Weights of a small GPT-style language model, trained from scratch on English Wikipedia.
Size: 13 layers, 2 heads of 32, MLP 256 GELU.
Architecture: no biases in attention or MLP, embeddings untied during training, local attention windows, shifted keys.
Training: a variant of Adam for these matrices, 117M tokens, 9587 steps.
Each number is 128 + 32 x the weight over its row's rms, rounded and kept within 0 to 255. Layers, rows and columns count from 0. The size above them is the row's rms in percent of the matrix's.

# layer 7 MLP down (transposed), 256x64, rms 0.245, rows 194-246, columns 0-63
size [ 96  95  80 107 101  95  80 116 107  95 108 101 118  99 100  82 100  99 107  91  95 102 101  83 114  95  89  88  88  84  96  99 103  92  90  91  85 103  95  92  98 103 108 103  89  97  96 103 100  93  90 101 110]
[[157 137  95  67 134 146  87 163 119 159 114 118 150 134 134 127  94 130  65 126 183 111 125 151 156  59 206 157  95  96 136 126 184 114 148 114 140 152  97 143  89  83 170 105 141 193 129 139 100 125 110 162 147 107 126 139  66 144 155 198 141 154 148  98]
 [139 107  55 104 145 182 162 113 185 173 206 146 133  76 153 136 104 102 120 178 128 162 173  80  79 121 171 133 148 124 179 143  95 113 153 101 106 117 148 158 122  69 149 102 141 102 162  93 140 131 122 128 109 121 158 162  96  82 123 153 128 132 101  73]
 [125 100 157 103 103 111 114 164 153 152 118 181 110 111 140 147 182 151 114 109 127  71 107 162 148 145 180  99 145 187 155 114 128  88  35 179  99 118 137 105 105 113 136  57 133 119 114 105 187 134 147 145  57 131 144 105 165 140  94 170 133 119 103  88]
 [196 132 127 134 116 138 141 191 117 148 103 130 166 122 140 191 119 131 105 140 160 135 163 155  86 140 229 145 120 152 157 122 152 132 130 170 148  59 184 117  77 112 101 155 135 160 139 175  97 141 153 101 111  96 172 100 140 127 120 162 132 135  90  63]
 [ 71 135 162  94 131  79 137 100  79  69 119 115 140  82 165  67 104 175 119 116 141 170 102 138 170 149 144  80 130 104 117  60 130 101 100 123  92 119 111 119 137 155 211 136 140  77 143 125 152 165 163 160 135 102 145 149  96 103  98 188 150 133 118  99]
 [116 156 109  95 120 129 108 186 102 170 156 140 153 101  81  90  89 106 198 156 101  34 117 196 129 144  66 142 135 167 145 124 123 119 129  68 115 101 127 198 148 154 122 106 137 139 149 107 127  57 162 121 161 123 140 147 152 117 101 129 113 114 154 146]
 [186 162 153 142 131 139 129 141 110 178 133  77 206 156 151 137 112 190 128  68 150 152 117 156 139 123  90 154  73  87 116 133 129  99 100  63 152 147 109 154 182  97  66 164 128 179 101 129 134 161 101 136 161 101 142  90 180 101 125  99 121 118 129 115]
 [122 126 105 111  83 155 151 177 131  78 172 166 135 131 141 186 130 153  78 114 130 118 138 130 177  98 147 156 118  60  89  56  90  77 108 161 118 153 119  95 191 101 136 117  98 142 149 139 111 148 123 135 199 114  71 127  80 143 135 182 110 112 142 111]
 [ 81  87 141 132 152  71 122  96 133 132 174 121 111 110  61 190 145 127 159 190 150 155 158 126 147 120 110 112  89 107  94 129 159 128 197 154 132  94  40 101 158 124 121  47 130 168 106 137 110 113 125 134 134 171 185 163 136 134 138 120 155 119 127 112]
 [105  99 173 114 139 100 167 170  90 140  50 100 110 137 101 122  95  95 138 141  64 122 125  88 211 134 111 131 154 153 147  39 140  77 128 131 115 136 163 160 131 136 120  82 181 103 138  71 118 150 126  89  73 161 118 142 133 121 103 156 117 153 128 119]
 [220 118 154 136 140  82 178  97 132 107  56 118 128  73 120  99 101 134  95 134 150 111 124 135 174 105 191 186  95 142  98 168 115 126 146 108  95 131 132 125 138 154  82 151 160  79 144 164 136 135 151 102 175 128  70 140 119 111  94 118  57 134 135 114]
 [130  85 114 122 136 218 117 120 126 143  63 117 180  64 113 101 154 115 158 136 116 125  88  98 137 114 133  86 132  95 170  52 155 166 153 132 178 125 171 106 175 118 153 136 178 102 117 121 115 104  82 159  87  98 122 125 174 143 164 141 154 159  89 127]
 [102  95 133 100 184 116  86  85 131 156 147  55 123 136 160 121 179 188 118 175  89 118 136 134 106 115 142 123  66 134 164 120 162 156 104 103 160 145 133  83  93 110 206 129 123 139 145 140 115 114 127  96 193 168 126 177 112  80 130 122 117 101  87 180]
 [166  87  77 144 109 163 164 164 118 138 206 126  99 120 191 100 178 120  99  86  97 116 129 139  76 130 159 113 117 173 106 174 133 185  59 113 125 116 166  96 142 133 158 138  99 165 117 152 190 133 141 161  91  72 107 133 137  98 102 144 110 136  98 129]
 [104 151 183 180 143 106 147 124  92 210 126 161 149 106  96 104 144 126 129 140 114  52 147  87 171 164 144 114 161 123 123 119 111 142 147 121 124 118 139 138 175 144 127 120 154 188 167  84 171  99 142 115 166 122 174 106 121 153 104 167 120 181 148  40]
 [ 57 129 165 135  77  69 160 128 124 169 149 102 172 109 121 127 181 113 127 124 144 133 107 166 113 129 146 147 108  90 150  81 178  57 168 117 105 115 168 116 104  54 148  93 163  80 153 101 154 129 128 143 168 140 140 127  96 185 182 115 106 163 130 126]
 [141 107 173 111  93 150 165 166 188 155  73  96 104 139 105 157 109 143 121 134  87 131 145 115 185  40 149 119 119 165 142  75 111 113 110 104 152  91 153 162 146 170 179 125 176 118 153 140 114 115  69 105 135 104 124 142 186  74 106 102 163  83 132 137]
 [113 175 120 101 134 126 180 136 198 147 130 128 110  92 120 176 116 130  96 116 123 145 106 139 124 172 101 145  99 112  62 158  77 149 150  92 123 156  60  75  87 187  74 101 154 143 133 116 114 106 125 153  99 125 224 104 133 159 116 155 121  96 138 105]
 [ 86  98 108 175 121 125 114 123 196 114 139 191  83 123 103 100 153  73 151 151 177 128  82 128 102 151 151 132 118 127 135 124 119  74 165  84 196 141 180 162 108 153 161 113 135 120 168 117 135 177  94 178 149 150 157 171 110 123  59 160 143 137 103 149]
 [ 60 121 184  73 171 107 161 124 119 121  86 110 132  89 129 126 148 126 117 172 104  94  84 170 149  99 182 147 169  91 107 176 118 191  69 156 162 145 113 117 122 128 173 111 116 104 107 155 193 147 182 146 109 155 150 156 105 160 114 103 112 112 154  96]
 [ 93 148 148 154  97 181 117 165 133 198  59 106 135 136 113 132  82 116  98 133 113  66 110 104  84  93 152 168  91 117 102 136 153  99 127 149  97  70 128 129 114  94 110 160  72 121 124 140 162 157 113 105 183 113 158 122  81  72 116  97 173  84 151 164]
 [123 107 152  71  99 137 131 132 117 177 156 157 190 129 118 129 104 133 142 168  59 115 143  96 135 133 155 120  96 135 121 128 108 190 133  99 172 110 161 127  91 100 108 133 174  98 152 131  73 138 110 109 109 118  56  95 181 149 116 214 173 153 159 172]
 [106 185  74  66 117 130 161 188 112 144 129 125 162 155 105 110  96 139 135 145 124 123 182 123 195 135  82 137 150  97 160 123 108 131 154 134 189 153 138  90 162 152 132 169 103 117 174  63 133  55 154 130 130 111 128 140 134 148  94 132 138 193 124  73]
 [184 132 159  91 126 124 169 192 120 134 106 108 120 140 102 104 108  99  84 115 128 149 115 142 188  69 121 167 122  63  55 126 160  84 203 147 115 122 124 103 111 116 103 103  96 102 158 147 120 135 151 156  92 100 182 118 132  95 205 134 125 119 114  98]
 [121 157 138 110 110 119 139 102 162 157  93 107 130  63 163 124 130 105 101 169 160 130  82 151  95 129 208 107  45  77 127 105 147  74 103 115  89 137 135 135  87 104 116  98 188 151 137  95 116 170  90 101 123 171 145 121 104 122  89  90  75 120 128 174]
 [109 124 140 116 163 124 124 173 112 110  48  91 122 130 153 142 166 134 147 161 160 166 124 136 148 109  72 156 148 146  76 122  97  97 132 147  96  61 105 199 183 112 154 136 199 118 153 130 135 132 110 167  93 174  93 109 125  52 119 166 126 149 107 154]
 [127  81 165 114 123  94 163  80 119 148  82 142 180  78 180 155  98 154 134 135 153 101 128 118 160 124 143 151 135  96 172 155 203 170 150 126 123 112 142 149 176 110 161  91 134  85 132  76 155  82 130  89 154 167 186  93 125 163 125 168 130 136 151  65]
 [ 94 106 141 164  95 113 129 170 150 178 132 119 113 139 163 128  94  50  98 154 185 105 164 124 103 159 156 182 111 149 118 131  90 116  95 123  77 100 114  79 107  39  77 161 147 162 183 113  83 107  78 125 139 113 160 126 145 122 151 134 111  90 127 145]
 [182 154 181 167 159 146 155 110 164 126 129  98 145 108 107 131 128 109 101 161 136 103 148 107 146 106  98 103  93 144  83 134 114 168 163 159 172  99 101  39  90  89 113  33 182 117  81 145 107 106  90 131 124 164 138 132 103  86 141 154  95 141 131 157]
 [ 98 108 166 150 154  85 160 109 164 150 120 108 149 113  94 190 151 146 107 131  64 132 113  95 133 131 168 147  52 156 108 137 101  78 175 119 122  94 152  83 120 143 128 106 114  87 157 140  41 142 139 112  72 149 135 165 125 110 169  53 125 119 156 120]
 [139 128 123 125 105 130 105  90 195  96 131 121 182 106 130 144 109 138  62 149  43 120 196 150 161 169 191 182 111 170 128 146 153 176 144 142 157 103 126 107 148 153 140  78 103 127 156 168 122 105 145 109 169  80 188 162 118 128 132 153 116 122  96 135]
 [157 171  88 109  78 116 140  88  93 121 151 166 108  95 186 162 145 140 132 185  98 139 149  89 173 103  84 168 117 154 150 117 121 179  36 129  62  92  94 133 121 120 137 166  88 127 158 135 125 139 130 128 136 165 126 160 130  94 145  54  98 138 130 112]
 [137 132  65 154 154  73 116 143 174 213 171 104 150 175 169 147 118 143 127 108  53 153 111 153  99 147 158 103 171 118  87 104 135 126 113  57 122  96 109 151 148 123  91  73 151 192 154 164 146 128 113 101 129  97 149 126 125 110 114 154 157 111 145 168]
 [ 77 134 115 131 136 129 195 103 161 176 128 157 144 135 110 146 147 101 138 214 123 129 142 140  95 178 178 121  98 154 107 135  71  59 145 158  92 188 159 112  91  76 160 143 130 171 142 147 139 160 109 113  79 107 102 133 160 128 149 143 138 144  80 179]
 [112  97 120 134 109 170 126 119 206 121  90 167 121 133  92 109 138 167  39 150 162 101 153 137 152 130 106 128 157 121 153 124 141  73 165 127 102 128  84 133  81 152  87  94 143  99 184 145 164 143 114  80 143  81 115 126 163 104 171 106 187 132  99  67]
 [213 119 138 123 108 167 113 106  45 136 117 107  80  74  94 142 133 141 146  73 151 163  97 134 153 123 139 133 148 122 171 143 173 147 143 108 208  86 149 135 139 112 143  70 135 134 141 127 130 132 130 182  92 131 147 103  81 150 158 183 174 164 127 154]
 [122 115 113 183  87 105 128 119 105 121 118 191  93  87 106 186 124 121 146 118 210  73 121  86 169 165  84 121 121 104 151 127 168 108 135 169 130 125 102 106 120 176 183  58 170 132 107 153 147 125 147 132 105  93 133 128 196 113 124 133 141 187 112 100]
 [154 150 112  88  98 109  97 129 182  72 169 107 101  94 167 126 113 160 157  74 105  94 140 156  62 121 146 112 112 116 117 132  92  79 105  89  80 167  71  84 132  86 156 116 127 148 107 164  91 108 141 114 101 130 123 186 112 182 152  94 179 131 160  93]
 [ 80 172 160 119 118  72 215 162 158 152 125  72 119 139 144 151 123  71 192 137  92 173 148 114 127  77 154 132 103 111 144 115 141 122 136 158 172 152 113 110 167 109  91  81 120 107 144  78 144 148  79 142 131 106  94 160 103 116 127 125 164 116 201 151]
 [ 88 177 112 205 115  95  69 118 102  94 111 107 174 108 124 113 143 118 106 128 166 106  89 140 103 117 157 100  96  91 104 101  84  92 169  40 144 119 188 146 118 164 129 103 120 102 148 108 168 112 116 139 175 148 116 141 135 122 163 141 128  70  63 142]
 [153 154 120  91  90 120 139 132  73 155 140 123 130  95 163 151 103 128  86 120 133 125 129  77 181 163 127 141 196 198 152 111  84  92 150 152 102 115 103 149  82 127  28 121 103 150 164 100  96 140 139 142 108  75 122 116 120 104 188 158 132 155  78 138]
 [118 133 119 104 135 100 109  98 177 135  77  70 110 193  87 156  88 132 114 142 152 142 115 135 128 113 118 156 138 172 166  86  76 107 161 136 133 160 119 162 118 113 150 117 175  79 122  93  30 163  86  66 164 130  79 103 120  91 153 141 130 133 166 132]
 [197 152  94  98  81 128 115  95 106 109 145 150 165 180 174  86 159  71 133 146 146 160 186 130 150 135 149  66 132 178 131 143 115 121 167 120 128 100 121 121 125 130 105 167 185 102 132 130  40 152 156 113 203 124  88 115 162 141 148 132 107 124 147 115]
 [132  85 112 146 118 113 118 173 148  75 110 155 130 123  81 111 118 109 112  80 182 130 138 172 112 160 106 172 120 140 105 163 114 137 178 136 166 136 113 163  96 143 171 235 140 174 163 124 139 162 165 182 176 139  79 162 103 130 115 154 170 139  94 148]
 [159 110 146 121 105  68 153 150 116 148 201  88  81  99 130 108 114  60  99 131 124 143 124 167 143 124 112 164 119 173  85 132  76 165 145 166 126  89 188  51 140 157  99 116 136 146 105 169 158 122 136 137  67 154 124 153 117 144 138 146 186  89 141 159]
 [213 118 126 151 132  94 159 113 154 118  99 101  98 124 186 135  97 129 128 124  93 148  88 131 130 201 164 146 133  54 113 114 159 126 129  99 134 150 143 107 113 188 154 112 153 138 134 122 127  93  93  81  89 156 100 145  77 152  99 100 121 118 186 211]
 [125 184 101 156 100 100  91 200 140 150 148 111  99 163 134  55 123 128 156 123 141 103 145 110 108 145 145 165 118 128 168 111 149 141  76 135 128 161 158 129 127 145  97  79 192 162 183 160 190 132 151 149  72 106  99  74 159  82 116 141 130 137  75 109]
 [121  84 145 177 130 116 150 151  84 117  64  57 114 127 120 115 180 130 103 117 104 159 175 112 127  60 141 163 132 111 165  80 134 157 152 144 133  99 167 110 156  76 149  81 102 134 143 126 120  98 112 173 146 115 104  94 110  94  94 208 161 156 110  80]
 [191 112 163 118 175 116 148 144 122 131 141 111 133 148  89 129 116 133 106 152 125 127 135 113 162  65 151  85  89 108 138  68  97 141 139 161 136  91 140 120 142 144 119 118 187  98 143 137 177  29 148 118 129 184 134  55 125 111 193 114 125  62 117 139]
 [186 158 158 110 113 146 150 112 142 125  79  90 169 140  93 148 181 132  57  62 142 138 135  93 155 131  76 122 117 102  87  84 126 153 148 161 209 100 119 169 169 150 115 144 158  87  84 149 127 156 166 105 116 103 105 115 149 124 115 107 108 195 154 123]
 [116 111 142 123 146 126 107 131 158 117 110 121 153  97 166 167 142 175  60 164 162 103 113 163 174 184 121 137 176 143 130 121 141 121  77  75 129 115 144 129 169 241 151 129 106 144 131 119 143 109 143 144  52 137 118  85 133 125  91 169 148 109 131 192]
 [ 65 116 122 166 148 148 110 122 101 138 160  76 129  92 184 112 123  92 147 138 147 120 163 130 106  96 147 145 165 179 196 197 127 190 139 120  81 146 104 119 133 128 137 160 153 119 144  89 138 103 145 123 176 131  77  94 102 116  80 124  99  84 196 172]
 [116 151 181 175  79 138 151  66 147 100 102  86 105 169 131 149 138 215 139 164 100 136 169 146 177  90 118  76 142 141 133 129 168 134  87 183 119  96 152 167 162 158  92 122 172 117 145 133 169 115  71 111 165  99 118 118 183 100 107 113 118 133 125 139]]
# layer 7 MLP up, 256x64, rms 0.243, rows 195-246, columns 0-63
size [100  95 108 100  92  81 104 100  98 101  96 109 108  93  88  98 105 103  93  94 102 101  87 105 102  98  90  89  90  95 110  99 101 101  95  90 106 100  89  97 100 103 101  92  97  99 103 104  91  92 100 109]
[[ 88 113 169 153 112 178 172 101 109 100 177 183 121 134  90  97 125 181 180 136 139 147 118 139  94 154  91 129 107 120 100 153 110 134 171  72 164 176 123 126 147 141 119 130  92 112 115 169  80 147  88 135 129 220 123  79 103  98 101 101 121 157  74 155]
 [ 86 140  94 139 126 150 100  60 154 123 148 147  98 146 183 113 112 160 198 129 155 151 161 123 121 146  82 172 121   0 108 159 165 147 134 143  99 145 100 124 168 182 117 124 123  89 110 172 130 103  83 156 114 139 144 130 126 119 144 121 135  95 129 103]
 [145 149 106 114 101 133 160 118 121 211 172 147 142 193 133 102 164 157 149 117 137 107 191 169 146 139 168 152 131 105 139 131  81 167 156 125 101 146 161 157  86 122 124 122  93 158 143 157  69 169 174 108 165 128 176 125  53 152  72 142  99 158 107 130]
 [104 120 184 107 101 129  95  72 102 160 111 154 148 150 166 123 175 110 137 102 150  87 142 110 133 117  69 137 141 168 217 134  55 148  86 169 123 138 119 111 112 163 148  90  67  91 129 155 106 119 142 149 167 157 102  66 120 120 115 111 149 110  67 120]
 [111 105 102 113 155 102 158 136 119  98 188 133 121 150 143  67 141 188 106 113 121 162 126 104 159  75 130 103  94 120 140  66  97 120 112 154  94 131 131 131 105 143 169 169 159 104 103 117 149 208 130  87 154 191 200 116 119 141 132 107 144  98  49 112]
 [ 73  78 108 136 140 130 119 145 138  85 161 192  54  69 147  67 118  68 149 163  87  97 149  95  91 163 154 126 190 166  92 149 125 125 140 143 114 143 109 148 115 127 158 129 146  66 191 134 113 117 152 123 122 194 115 125  98 139 123 153 135  98 144 131]
 [102 130 122 178 135 125  81 158 133 120 115 169 118 155 137 111  73 126 148 179 113 136 126 114 135 182 137 129  79  79 167  55 124 174 117 109  99 135 104 113 167 134 135 103  76 113 109  91 128 132 165 124 183 126 109  64  71 147 121 108 171 125  38 105]
 [106 122 188 139 124 112  95 104 217  78 126 143 151 159 142 134 214 147 139 143 184 120 167 126 106 145 168  91 110  62  99 118 124 126 112 124 169 212 139 175 160 108 122 109  95  99 111 134 114 135 120  90 140 171 114 137  83  78 117 144 112 131 117 130]
 [ 70 105 168 112 148 103  91  92 167 126 140 155 132  73 120  85 142  93 137  51 129 113 128 174  78  65 114 129 116  70 101 135 150 160 115 172 123 109  79 120 160 173 124 186 135 113 119 100 143 125 138 113 112  94  97 140  91 146 118  57  95 152 121  82]
 [ 69 137  63 139 158 166  85 117 130 144 163 182 138 140 112  71 147 144 130 100 153 145 100 178 151 114 165 117 160 164 137 165 150 115 131 145 144  89  85 194 161 167 132 118 124 124 139  93  88 127 191  71 189 104 172 146 154 127  83 153 129 133  93  99]
 [111 162  84  74 145 125 176  79 173 114 108 138 131 123 136 126 159 175 116 148 122  70 151 116  94 180 146 117  67 184 187  56 133 121  93 133 131 129 195 139 144  89 135 187  75 159  89 128 107 119 162 102 172 118 140 120 105 134  92 113 134 141 123 111]
 [ 77  90  98 186 200 136  70  98 158 147 131 111 114 185 135  73 142 177 108 125 182 122 142 152 130 125 109 109 125 130 169 108 108 162 145 111 171 141  85 129  83 100  92 190 126 113  96 104 131 190 158 123 187 137 133 139  90 119 156 104  81 114 148 115]
 [132 189 153 157  93 147  90  76 127 126 128 137  90 154 114  94 112 145 234 133 136 116 158 123 136 157 128  56  57  77 140 127 130 172  79 124 109 136  77 150 103 112 181 106 120 120  79 136 114 135 183 139 150 153 116 113 113 126  90  94 111 157 148 109]
 [131  96 131  91 190 141  95 112 134 107  93 168 161  89 131 132 102  70 134 122 177  91 120 156 129  66 159  73 135 109 165 111 183 139  71 165 109 121 117 156 150 156  89 136  68  79  91 117 136 104 142  70 152 150 134 135 111 180 118 113 106 116 186  95]
 [109 119 117 115 117 125 111  92 140 159 115 137 195 144 132 133 138  81 116 109 183 131  98 137 120  73  80  75 127 121 101 120 158 113 146 144 117  94 104 104 174 185 122  95 135  97 153 125 114 111 143 135 152 124 148  40  85 170  94  48  88  46 132 131]
 [130 130 129 135 141 132 218 109 132 193 174 149 129  69 142  81 163 101 113  91 134 138 102 119 103 162 137  43 102 130 118  93 114 149 137  95 120 178 125 109 161 137 177 138 131 105 152 175 101 129 128 155 182 150 138  75  94  83 128 140 129  87  66 121]
 [ 93 140 129 105 138  79 101 127 171 182 192 178 171 103 117 141  78 164 128 175 122 144 111 122  48 120  50 166 165  74 118 128 148  70 122 138 170 151 110 152 111  98 141 135  99 136 110 136  72 129  95 138 142 136 149 121 138 156 113  90  71 118 128 107]
 [133 132  98 125 145 116 152 154 136 181 161 164  90 105 180 131 108 120 130  82  89 150  92 146  91 202 101  83 142 152 138 129 137 130 101 149 144 111 123 156 158 114 166 178 115  88 124 159  85  99 183  52 151 148 127  62 116  72  87  74 151 140 133 151]
 [168 123  97 131 102 194 135 124 136 188 133 132 146 137 132 150 224 127 114  90 165 142 103  83 109 183 182  85 154 169  95 123 111 105  99 126  81 117 160 156 116 188  98 132 111 178 132 130 132 138  79 127 160 178 144  89 140 123  96 100 178  99 127 143]
 [ 61 102  88 132 128  91 140 128 114 147 153 154  99 164  86 125 119 196 138 117 107 116 124 205 100 142  92  53 140  97 109  85 149 129  88 121 115 116 154 103 136 185 178 107 112 106  76  93 128 129 191 114 141 126 151  82 114 139  67  96 104  90 128 120]
 [ 78 178 136  93  97 130  97 100 116 131 179 158 104  85 135  91 133 163 211 103  68 147 107 154 108 134 133  99  71 132 180  76  91 118  65 135 118 168 103 153 121 121 158 106 125 128 108  90 122 184 153 129 132 161 147 142 140 126  76  79 159 169 139 138]
 [120 111 128 142 133 143 174 156 158 165  99 200 195 144 141 108 164 166 138 153 130 123 138 160 151 224 125  97  59 160 163 147  97  95 145 118  66 118 109 114 124  90  99 138 108  83 141 159 113 145 118  56 140 128  91 125 115 145 135  98 171 100 136  93]
 [125  88 168 163 124 152  59  73 160 129 173 189 108 109 164  90  99 131 142 148 138 167 170  91 158 144 138 131 148 137  88  89 103 201  76 112 116 147 167 130 128 118  75 168  92 126 111  73  94 123 137 143 155 107 128 142 183 120 149 166 151 147 105  82]
 [113 103 106  89 162 131  97 142 128 114 186 143 122 175 174 129 125 189  88  96 150 155 148 165 118 126 118 117 113 151 105  76  80 104 164 140 122 165 110 117 100 180 124 167  72 146 108  86 131 136 106 135 191 123 173  55 110 125 119  84  89 129  75  73]
 [125 133 136 132 114 127 133 122 239 107 174 142 150 141 110 106 148 114 150 150 106  95 148 106 130 130 135 151 131 121 141 170 187 141 107 132 122 152 108 125  69 108  80 147  99  46 111 104 128 134 126 100 159 182 124  70 121 200 104 165 107 161  89 190]
 [114 126 143 114 144 150  89  70 145  72 134 128 105 137 180  64 139 131 149 140 157  91 165 178 106  81 101  79  95 115 210 148 106 149  28 127 125 161 120 142 127 153  96  94 118  99  80 123 137 122 133  73 137 130 150 119 156 107 145 110 126 149 125  74]
 [121 133 147  57 140 105 162 100 168 175  74 196 119  80 136 103 125  89 195 160 131 110 134 104 119 148  74  99 114  96 109 139 161 128  94 174 112 142  83 144 119 114 141 162 114 124  45 110 155 120 143 120 140 151 136 167 134 189 123 143 174 136  88  85]
 [114 124 166  87 150 150 120 153 159 128 176 147 121 169 159 133 123  88 217 142 147 137 151 104 145 108 116 118  99 131 120 108 160 208 121  90 100 169  68 125 153 114 115 116  96 147 144 120 125 104  96 111 207 103  54  86 161 117  90 125 124 155  69 131]
 [153 111 146 150 156 174 104 141 128  92 168 158 195 147 134 105  49 129 157  99 115 134 105 162 127 118 132 170 108  81  93 161 111 117  99 120 115 135 107 133  76 118 171 124 128 110  36 105 118 148 152  92 147 144 140 140 168 214 107 107 108 132  70 164]
 [ 86  97 141 132 137 178 127 137 154 142 128 158 143 175 176 138 167 179 141 170 150 113 147 105  95  91 155 199  89  89 139 158  91  82 144 105  88 138  38 174 147  93 164 126 111 148 158 128 128  78 123 112 170 136 115  86 117 113 130  97  90 109  78 108]
 [ 44 112  81 146 168 172 170  81 166 163 127  96 175 163 122 125 142 172 152 135 128 154 153 144 121  90  89 107  66 103 112 135 109 137 112 175 101 136 109 163 148 132 134 201 133 135 164 125 133 164 167 124 117 170  91 117  91 153 113  98  83 189 106 110]
 [ 85 128 121 122 136 115 133 181 147 165 160 123  63 108 164 126  82 164 143  82 128 174 143 121 154 105 153  97 125 137 162  54  59 148 102  92 155 135 125 177 141 141 111 126 103 147 144 166  81 143 180 104 166 124 151 140  38 121 131 101 134  68 133 120]
 [ 69 106 130 118 173 102 135 150 177 119 166 152 187  78 138  88 155 125 165 138 157 159 180 161 139 141 109  92  62  60 135 157 103 179 117 188 117 119 115 112 156 169 121 127  65  86 115 157 112 116 151 118 114 181 143 161 123 160 164 115 104  95 123 129]
 [129 102  90 133  99 198 107 105 161 111 116 141 125 158 139 114 157 119 173  80 180 131 135 125 117 124 135 174 147 130 128 151  89  85 112 116 152 169  61 180 151  97 150 151 116 148  62 119 112 143 107 171 168 134 109 151 129 175  41 128 176 165  75 139]
 [100 132  70 197 138 130  59 107 191 118 129 146 176  86 138  82 100 129 115 158 146 127 122  84 152 117 139 115 142 118 120 112 133  90 133 151 204 115 113 135  97 155 137 180  88 120  93 128 106  95 155 148 152  97 169  87 141 113 106 127 131  81  37 113]
 [121 155 117 156 148 212 131 137 151 172 205 125 195 109 141 118 163  88 135 117 151  74 112  99 167 108  92 179  95 145 112 133 138 124 126 121  99 160 184 193 126 162 111 147 139  89 111 135 136 138 202 162 152 140 122 117  99 173 122 174 122 124 124 171]
 [ 86 160 183  59 165 122 121  58 128 102 150 175 129  75  99 130 112 161 146 130 178 110  78 125  60 141  65 128 128 122 177  88 127 183  94 149 110 166  88 104 147 168  98 146 135 114 120 128 143 147 155 145 145 121 142 133 103 120  87 103  84  91 119  92]
 [113  70 183 120 156 170 129  75 170 140 160 180  98 114 111 111 161 159 128 105 102 123 160 136 138 128  78 137 131 103 117  56 158 128 143 155 133 180  62 115 116  81 112 139 124 126 154  95 158 120 124  84 135  88 189 105 115  98 109 133  55 145  84  83]
 [ 99  91 137  86 169 141 112 105 110 149 117 142 112 159 133 151 130 106 108  99 136 100 142 168 127  61  87 124 156 171 129 146 128 151  87 137 124 134  16 199 115 126 133  74 142 109 126 135  94 131 160 104 172 140 125 106 146 198  71 124 122 158 100  71]
 [155  88 173 168  88 189  72 152 116 120 120 169 163 126 166  89 173 165 155 126 170 164 149  97 154  93 138  95  87 106 124 126 165 105 108 120 148  89 127 130 122 110 124 141 120  72 152  78  68 112 151 138 189 150 104 101 151  95 200 135 136 106  98  91]
 [ 78 103 154 158 164 121 129 118 131 157 147 161 137  63 172  34 152 110 157 137 137 160 108 122 145 168 151 113 101  86 109 158 132 180  70 165 113 100  90 112 169 135 101 138 137 156 135 162 126 139 139  87 120 139 132  57 148 128  95 128 182 133  89  61]
 [113 148 107 195 119 113 186 101 178 189 100  95 110 138 105  90 113  71 148 105 111 132 145 140 121 131  93 111  99 101 112 142  80 163 147 129 115 130 147 200 133  64 155 113 104 102  83 168 120 144 138 132 162 139 131 127  98 150 102  94 142  87  31 104]
 [114 122 166  97 187 122 158 120 103 107 145 144 116 144 146  80 124 118 131 133 145  77 130 170 105 140  81 161  91 146 123 108  72 138 193 126 133 172  93 182 107  78 106 156  68 108 118  85 143 152 104  64 153 131 148 157 100 143 153 106 105  96  45  95]
 [140  93  95 125 191 136 161  90 133 180 124 186 100 168 132  73 136 113 113 115 108 109  90 162 142 105 135  68  97 123 161 139 140  96 107 120 107 192 134 115 120  97 140 135 121 113  82 174  96 171 195  67 109 144 165 108 150  85 103 133 127 176  84  90]
 [165  82 141 126 125 135 202  77 137 151 148 155  93 156 174 135 112 158 184  95 135 131 151  84 105 104 112 124  63 159 116 134  67 119 135 158 130 180  84 135 102 132 102 134 185 116  80  97 130 151 153 123 163 129 159 127  73  70  97 114 102 177  96 100]
 [127 156 101 117 165 159  80  67 215 147 143 137 147 114 136 177 144  90 138 113 115 105 169 144 125 147 106  91 163  84 146 121 131 133 135 186 193 107 154 146  78  89 152 119 114 121  96  87 174 189  90 148 172 150 127 122 136 137 107 110  73  73 118 125]
 [ 63 136 188 146 146 110 131 136 132 187  98 163 145 136 116 127 152 168 146 132 160 103 134 138 128 108 124 113  95 130 160 121 153 126 171  96 121 158 125 185  64  89 105  98  99 109  87  69  96 103 127 139 139 119 145 132 124 209  53  75 116 157  66 143]
 [124 109 130 162 126 157 200  78 174  92  94 141 108 137 150 135 114  95 162 118 126 114 158 175 115 110  95 100 122 163  81 120 129 166 103 113  39 206  89 176 122 123 125  97 142 129 124 149  71 114  90  95 152 159 189 125 132 144 102 123 130  73  98 112]
 [160 128 153 116 123 184 125 143 178 134 127 148 177 127 151  90 147 152  85 103 124 153 200 159 110 113  77  61  93 106 149  94 116 198 140 146 169 142 118 150 183 143  96 170 118 130  58 187  84 121 122  94 133 113 179 137 125 126 130 152  94 123  96 107]
 [ 98 138 152 124  94  83 126  58 127 130 130 130 158 129 115 100  88 141  90 111 184  85 151 159  81 151 117 108 137 116 104 166  43 165 152 167 106 216 144 155 127  96  99  88 118  94 157 120  64 145 128  91 156 140 109 112 129 146 124 108 184 103 129  97]
 [ 66 129  98 131 155 149 184 155 127 164 190 178 142 123 158 109  80 139 131 156 129 121  94 133  95 143  85 138  83 136 155 117 193 147 135 112 142 116 128 101 173 198 129 217  89 164 127  70 118 115 156 124 150 159 102  65 154 103 136 109 125 143 125 113]
 [ 92 190  75 101 155 153 173 127 146 170 159 130  99 161 110 136 161 149 138 111 166 112  97 152 122 163  59 114 175 105  81 122 157 140 121 112  92 173  75 129  72 138 159 198 101 110 137 145  99 150 149 144 173 132  73  72 148 131 123  94 108 124 116 164]]